Weights of a small transformer language model: 22 layers.
Each number is 200 + 30 x the weight over the matrix's rms, rounded and kept within 0 to 999. Layers, rows and columns count from 0.

# up: layer 19 MLP up, 896x224, rms 0.289, rows 73-87, columns 0-111
# down: layer 19 MLP down (transposed), 896x224, rms 0.323, rows 73-86, columns 0-111
up73,192,200,197,156,208,240,145,159,204,230,199,188,222,164,209,158,199,191,151,198,174,232,218,175,232,136,201,176,202,205,167,275,188,194,216,234,227,270,213,244,192,261,183,162,222,227,226,171,199,175,198,145,143,210,246,187,185,143,178,211,182,236,194,194,204,230,158,218,219,192,185,195,211,219,266,188,179,215,150,212,227,175,183,182,223,268,199,216,151,224,190,236,159,188,181,227,167,184,234,203,235,192,200,151,149,150,149,148,175,248,290,151
down73,246,152,149,152,175,179,214,236,215,208,170,209,225,191,197,154,176,152,149,225,229,190,205,190,204,165,166,176,178,229,219,158,254,233,168,188,242,171,185,228,248,229,234,240,196,203,167,190,201,175,179,174,192,203,220,232,204,183,165,187,177,177,193,186,180,231,251,261,171,232,181,190,194,203,187,220,120,197,199,245,198,145,212,245,224,241,212,159,163,222,229,212,180,218,225,196,240,234,213,220,212,194,176,187,270,231,201,159,147,188,236,158
up74,159,173,167,217,190,210,192,250,206,225,179,225,242,232,181,182,215,153,220,180,182,250,231,216,215,170,150,140,196,222,231,211,189,214,164,223,231,182,191,226,244,255,205,138,222,255,132,217,205,196,204,143,214,195,214,189,228,207,206,145,232,160,263,269,177,192,162,221,195,202,268,188,206,216,252,202,151,194,175,190,196,229,189,165,202,187,230,191,230,131,143,198,257,200,278,234,196,211,205,178,269,280,183,256,234,239,217,158,203,179,169,185
down74,138,238,211,201,199,216,178,165,190,215,199,214,179,195,246,167,194,201,166,206,236,189,188,132,166,244,223,149,211,202,211,218,187,248,240,223,176,243,199,191,214,271,203,200,203,259,255,231,146,152,202,260,176,191,234,191,172,196,160,183,215,180,194,273,198,197,227,185,249,240,178,189,237,220,251,177,210,177,241,191,258,168,159,177,175,225,156,176,178,214,186,192,215,185,240,236,214,244,237,187,207,153,188,210,164,231,140,128,215,143,191,225
up75,232,168,221,199,262,193,127,183,195,242,187,170,182,175,183,239,207,175,178,190,181,177,207,233,180,218,259,126,185,214,130,259,240,202,201,232,193,202,217,115,188,220,227,168,181,183,243,160,199,206,148,174,228,183,212,221,190,179,213,245,204,240,286,189,168,204,201,189,186,189,217,186,207,165,191,207,206,216,172,207,202,237,252,238,211,213,182,245,165,214,232,240,196,208,209,204,231,122,148,186,252,187,183,238,127,151,206,248,198,195,230,156
down75,185,147,180,216,237,230,228,226,203,215,237,146,249,196,212,198,176,234,179,266,202,191,185,148,178,155,230,209,200,213,267,241,228,226,207,176,159,189,223,153,157,194,177,161,232,233,215,244,199,185,202,260,229,185,197,241,209,176,246,185,138,228,274,159,253,244,188,219,181,217,222,178,184,232,191,150,190,167,189,161,205,199,192,211,247,219,269,179,218,200,235,223,182,158,209,208,189,199,244,193,223,191,162,259,297,163,154,220,200,213,174,240
up76,198,189,254,210,227,253,215,176,196,161,174,238,225,179,154,187,191,205,190,224,221,139,231,184,183,183,185,210,161,181,260,262,205,157,203,227,219,216,204,222,254,207,201,135,193,236,178,170,244,215,200,244,231,96,197,220,199,237,245,236,162,206,130,178,176,155,169,223,246,179,201,182,253,205,212,274,166,200,182,254,205,156,189,152,197,224,192,266,168,156,138,223,180,179,174,217,243,176,189,177,215,208,204,196,240,198,225,209,192,146,208,195
down76,239,239,197,203,198,194,232,240,177,192,160,180,203,207,257,157,278,214,211,161,165,219,168,212,216,181,222,189,272,180,192,163,229,190,154,256,201,159,228,211,242,153,230,206,243,218,207,195,216,181,207,203,269,206,223,221,195,171,221,147,210,173,213,184,224,221,240,254,231,206,128,211,192,194,201,203,232,234,238,203,204,175,169,201,254,206,239,206,218,239,206,171,198,226,187,226,243,229,140,183,209,195,195,245,233,227,133,192,216,225,181,218
up77,142,231,165,186,164,247,113,225,218,159,204,152,136,192,175,211,163,200,209,216,184,189,235,184,260,211,157,206,186,181,134,256,223,213,194,175,178,218,226,246,178,222,192,210,165,209,192,211,219,156,178,160,209,186,239,217,131,188,156,195,256,225,253,199,203,210,182,226,205,195,198,199,215,211,177,167,232,197,177,190,301,221,191,200,213,195,225,167,154,195,249,194,209,152,207,185,215,229,223,176,207,184,144,181,221,180,194,281,194,186,237,191
down77,155,168,179,201,174,254,176,235,238,170,207,213,199,188,185,209,186,177,233,184,200,224,179,196,190,193,198,230,188,221,277,226,201,239,206,196,171,225,170,157,212,214,193,204,185,148,233,198,173,204,200,197,223,176,210,204,271,228,203,238,171,174,146,182,156,225,125,125,203,182,228,186,205,212,270,199,217,213,293,163,188,182,202,223,215,251,120,217,204,198,175,223,202,200,219,257,246,168,192,204,198,181,233,205,210,185,167,209,189,258,187,157
up78,224,212,189,202,230,112,214,172,211,225,204,217,147,246,229,183,217,135,192,183,145,254,231,167,212,252,208,201,199,187,218,269,222,204,208,172,220,168,232,202,262,237,207,218,191,207,165,232,183,202,211,275,155,187,147,129,156,210,190,167,240,152,187,227,160,209,162,224,160,197,162,207,211,189,233,224,170,219,205,179,238,218,224,120,154,212,195,219,203,159,206,232,203,190,257,222,222,244,168,227,221,191,243,198,249,213,251,206,213,243,217,193
down78,203,215,179,156,203,231,198,229,167,205,196,206,206,161,234,141,227,222,182,187,179,222,178,203,205,193,181,196,159,207,200,197,209,150,237,239,164,270,185,218,215,162,224,173,166,167,173,209,234,203,156,219,213,262,232,211,248,199,206,205,219,168,212,176,178,146,249,180,209,262,238,224,206,201,267,208,206,189,202,235,198,267,200,237,188,240,238,226,146,174,150,185,248,196,185,199,202,155,133,172,183,207,178,183,183,249,191,205,184,205,228,194
up79,198,187,213,213,180,227,179,230,207,264,207,223,238,206,209,238,116,232,251,241,217,221,217,233,175,186,204,185,194,195,208,204,189,172,146,158,151,176,210,183,202,256,148,159,187,228,179,225,193,198,220,205,201,206,238,243,199,176,224,157,194,158,206,168,180,200,182,157,178,199,173,211,186,254,176,221,223,237,229,179,222,184,166,219,204,280,190,198,282,161,184,200,180,170,218,217,182,193,159,194,239,180,183,252,226,200,189,249,227,201,183,189
down79,170,174,191,234,185,179,185,185,229,180,176,221,187,192,198,200,198,176,254,173,207,124,199,218,219,173,198,192,192,177,225,162,177,210,230,166,207,222,200,173,224,180,175,201,150,254,204,204,223,217,171,218,303,222,229,228,194,186,232,155,178,199,210,140,190,156,256,208,176,233,201,231,216,189,190,172,239,234,135,235,207,182,214,189,195,157,217,177,180,232,222,220,195,199,186,255,210,213,156,188,154,214,206,234,231,155,210,210,155,121,188,233
up80,194,149,227,220,165,167,211,168,270,235,214,161,238,215,182,148,170,184,203,208,181,199,173,233,230,171,175,190,168,260,165,154,215,214,181,194,232,235,145,224,189,189,232,192,228,201,214,177,227,169,194,179,197,206,205,208,188,175,207,220,170,205,153,217,219,213,143,195,257,182,236,238,183,209,188,225,188,212,180,203,202,189,159,188,136,216,204,230,142,166,218,225,210,155,178,169,188,164,170,168,163,213,190,245,220,234,266,255,212,243,181,169
down80,180,145,257,216,273,193,269,218,194,187,155,151,198,135,206,195,144,211,177,201,190,201,190,214,213,192,187,170,238,205,159,185,227,170,239,172,188,185,192,211,226,249,207,205,193,219,188,212,201,202,207,222,200,206,184,209,223,219,149,138,145,222,188,204,253,222,185,210,211,162,156,194,291,180,220,191,154,165,187,201,192,202,191,220,158,244,181,229,155,169,233,235,194,301,226,183,227,195,244,229,218,171,225,179,157,152,164,219,201,205,217,237
up81,194,188,194,153,118,183,264,139,227,198,201,240,220,143,177,232,211,190,163,211,170,246,253,211,143,194,203,230,181,194,243,161,184,162,178,187,211,205,247,162,199,149,190,167,217,252,183,149,193,149,187,230,209,183,268,196,266,245,176,154,178,209,238,184,229,189,147,202,227,167,182,201,170,265,203,167,217,224,198,186,187,164,187,218,160,172,223,169,167,198,159,207,222,199,199,237,195,237,215,205,167,181,240,206,179,178,203,199,226,176,188,237
down81,181,235,166,166,219,183,255,136,275,142,184,193,204,200,143,147,169,144,230,199,178,189,240,183,238,136,240,157,207,211,206,235,208,162,218,162,170,228,160,240,221,142,186,173,237,215,199,223,193,187,236,193,178,196,190,180,184,192,215,236,184,186,183,188,231,228,203,209,193,234,168,209,214,234,160,208,161,214,236,218,212,155,218,234,215,218,207,177,185,245,186,200,183,169,129,178,197,160,207,181,138,127,211,161,208,210,259,206,209,199,198,228
up82,193,233,202,213,248,171,177,193,193,256,133,181,269,237,183,195,182,236,184,203,185,162,211,236,160,238,217,160,188,194,212,188,211,231,204,201,180,194,164,269,164,218,227,218,219,181,173,173,182,160,199,182,212,174,194,202,228,189,211,183,213,223,191,211,252,218,117,225,263,237,211,264,162,191,220,239,229,190,167,192,156,191,142,183,192,176,206,224,209,238,213,223,214,146,165,157,213,179,175,244,185,246,182,171,183,175,230,175,255,202,241,170
down82,166,173,198,204,143,128,160,196,212,215,155,249,180,162,180,210,204,202,204,216,204,182,177,186,213,199,195,165,201,238,214,238,136,159,136,233,193,223,140,187,198,214,200,231,198,176,202,172,149,188,173,192,229,260,153,211,205,207,211,145,174,177,233,173,124,273,206,239,248,236,197,233,228,193,177,210,208,196,196,197,235,204,206,192,246,248,177,232,175,162,190,230,181,164,160,190,208,168,215,196,235,274,148,259,181,199,240,185,190,221,200,215
up83,244,196,249,154,195,229,237,195,160,187,272,167,155,196,230,185,236,197,220,188,159,187,226,179,227,207,211,254,195,217,219,242,238,217,193,194,197,144,215,207,175,252,172,234,235,289,185,225,195,219,181,257,218,172,200,232,173,191,242,217,232,208,185,152,156,219,266,197,229,200,205,238,164,236,138,202,159,240,174,262,253,162,157,169,210,225,208,187,168,179,171,207,166,167,220,199,217,195,179,183,223,194,214,170,185,183,197,184,237,190,169,188
down83,205,191,211,186,228,211,217,183,176,233,223,243,177,205,213,205,181,250,198,186,182,262,201,192,206,227,191,174,209,151,171,216,190,165,131,235,170,223,163,197,156,218,245,166,203,221,199,204,183,177,204,166,154,200,172,229,224,201,159,214,202,212,158,205,208,194,192,187,200,184,159,194,211,173,222,256,185,187,230,176,223,170,160,234,176,236,196,216,293,229,150,181,184,227,196,171,158,241,204,165,155,194,207,166,177,183,218,133,136,196,234,197
up84,231,181,177,192,226,120,205,227,196,223,204,193,181,209,199,200,140,176,188,199,203,183,215,199,202,221,220,177,252,182,187,222,281,186,223,243,214,185,143,205,219,246,233,212,160,192,180,260,201,204,180,194,199,209,201,137,181,200,212,234,195,207,208,225,195,191,164,174,246,228,206,213,156,191,225,136,205,156,207,179,209,147,149,187,171,191,229,191,233,256,193,185,249,192,205,250,232,167,270,215,193,199,164,174,237,200,228,168,197,148,162,196
down84,175,188,191,156,233,179,166,242,173,148,161,180,180,150,204,200,253,129,207,212,205,226,202,188,212,177,245,223,195,171,237,218,243,198,195,169,196,190,173,204,227,166,229,213,246,162,233,158,207,191,183,155,230,232,223,173,245,249,193,237,144,218,187,237,222,215,195,217,213,186,236,185,222,208,222,222,126,172,211,257,196,199,179,193,199,207,212,237,203,229,139,172,204,220,199,195,214,190,234,190,180,200,240,231,200,228,169,221,154,178,200,227
up85,241,201,199,213,245,178,173,215,203,256,226,212,205,244,197,208,250,175,175,222,214,222,197,92,202,240,253,162,144,179,211,207,187,215,170,236,160,179,228,215,104,196,156,171,191,178,186,198,273,151,177,167,245,177,243,182,240,227,246,152,188,195,183,217,216,146,248,171,240,184,230,262,266,228,215,245,191,202,226,204,192,202,244,188,188,199,170,197,186,191,199,187,221,188,185,179,231,221,204,228,160,182,205,180,195,170,173,237,185,189,219,132
down85,213,213,182,259,211,187,193,228,159,234,143,149,185,204,205,193,244,167,148,285,227,197,202,209,147,190,240,172,161,154,177,163,206,157,228,189,174,206,218,232,207,257,229,181,232,224,202,177,195,165,174,188,200,215,174,206,143,215,230,209,210,199,159,265,193,159,247,204,220,222,143,257,208,232,212,165,165,208,162,153,200,197,202,221,201,226,161,226,247,232,206,204,232,256,149,167,157,204,204,229,167,172,193,218,216,213,140,197,227,223,194,208
up86,114,205,195,196,236,295,140,253,160,232,216,246,156,182,216,160,158,216,199,236,196,185,184,181,298,188,163,206,193,236,184,198,205,204,185,193,200,192,242,243,230,191,250,201,194,240,177,168,223,205,236,244,213,177,200,196,186,193,173,230,254,159,214,190,198,234,197,185,177,217,185,220,213,209,123,214,192,157,144,210,212,184,235,249,207,174,218,189,134,251,176,188,194,235,214,161,184,215,208,228,237,238,211,179,182,237,213,230,194,162,227,201
down86,293,167,240,134,154,178,168,214,181,191,139,197,194,212,197,241,204,168,167,191,187,210,213,180,183,214,186,193,247,220,240,211,156,236,200,196,237,176,218,227,237,189,221,151,184,199,215,254,218,185,269,214,239,199,163,193,148,189,232,195,212,224,235,216,231,187,240,200,228,200,168,186,175,206,224,202,167,221,242,203,184,176,159,218,257,210,182,249,228,215,187,183,234,143,249,177,184,168,210,255,214,180,214,189,200,181,225,223,131,186,149,180
up87,226,180,211,151,209,186,208,230,218,211,205,171,197,228,153,153,147,215,178,201,204,261,256,194,201,184,204,141,210,232,267,192,167,216,259,162,238,244,163,216,189,272,217,175,158,214,133,197,226,232,238,191,264,225,195,199,251,210,199,149,157,164,196,188,197,200,244,221,249,239,211,161,181,199,164,229,149,213,176,252,220,182,218,223,244,196,184,182,228,225,205,224,207,207,160,193,213,147,190,218,219,220,213,133,166,219,202,178,202,183,170,145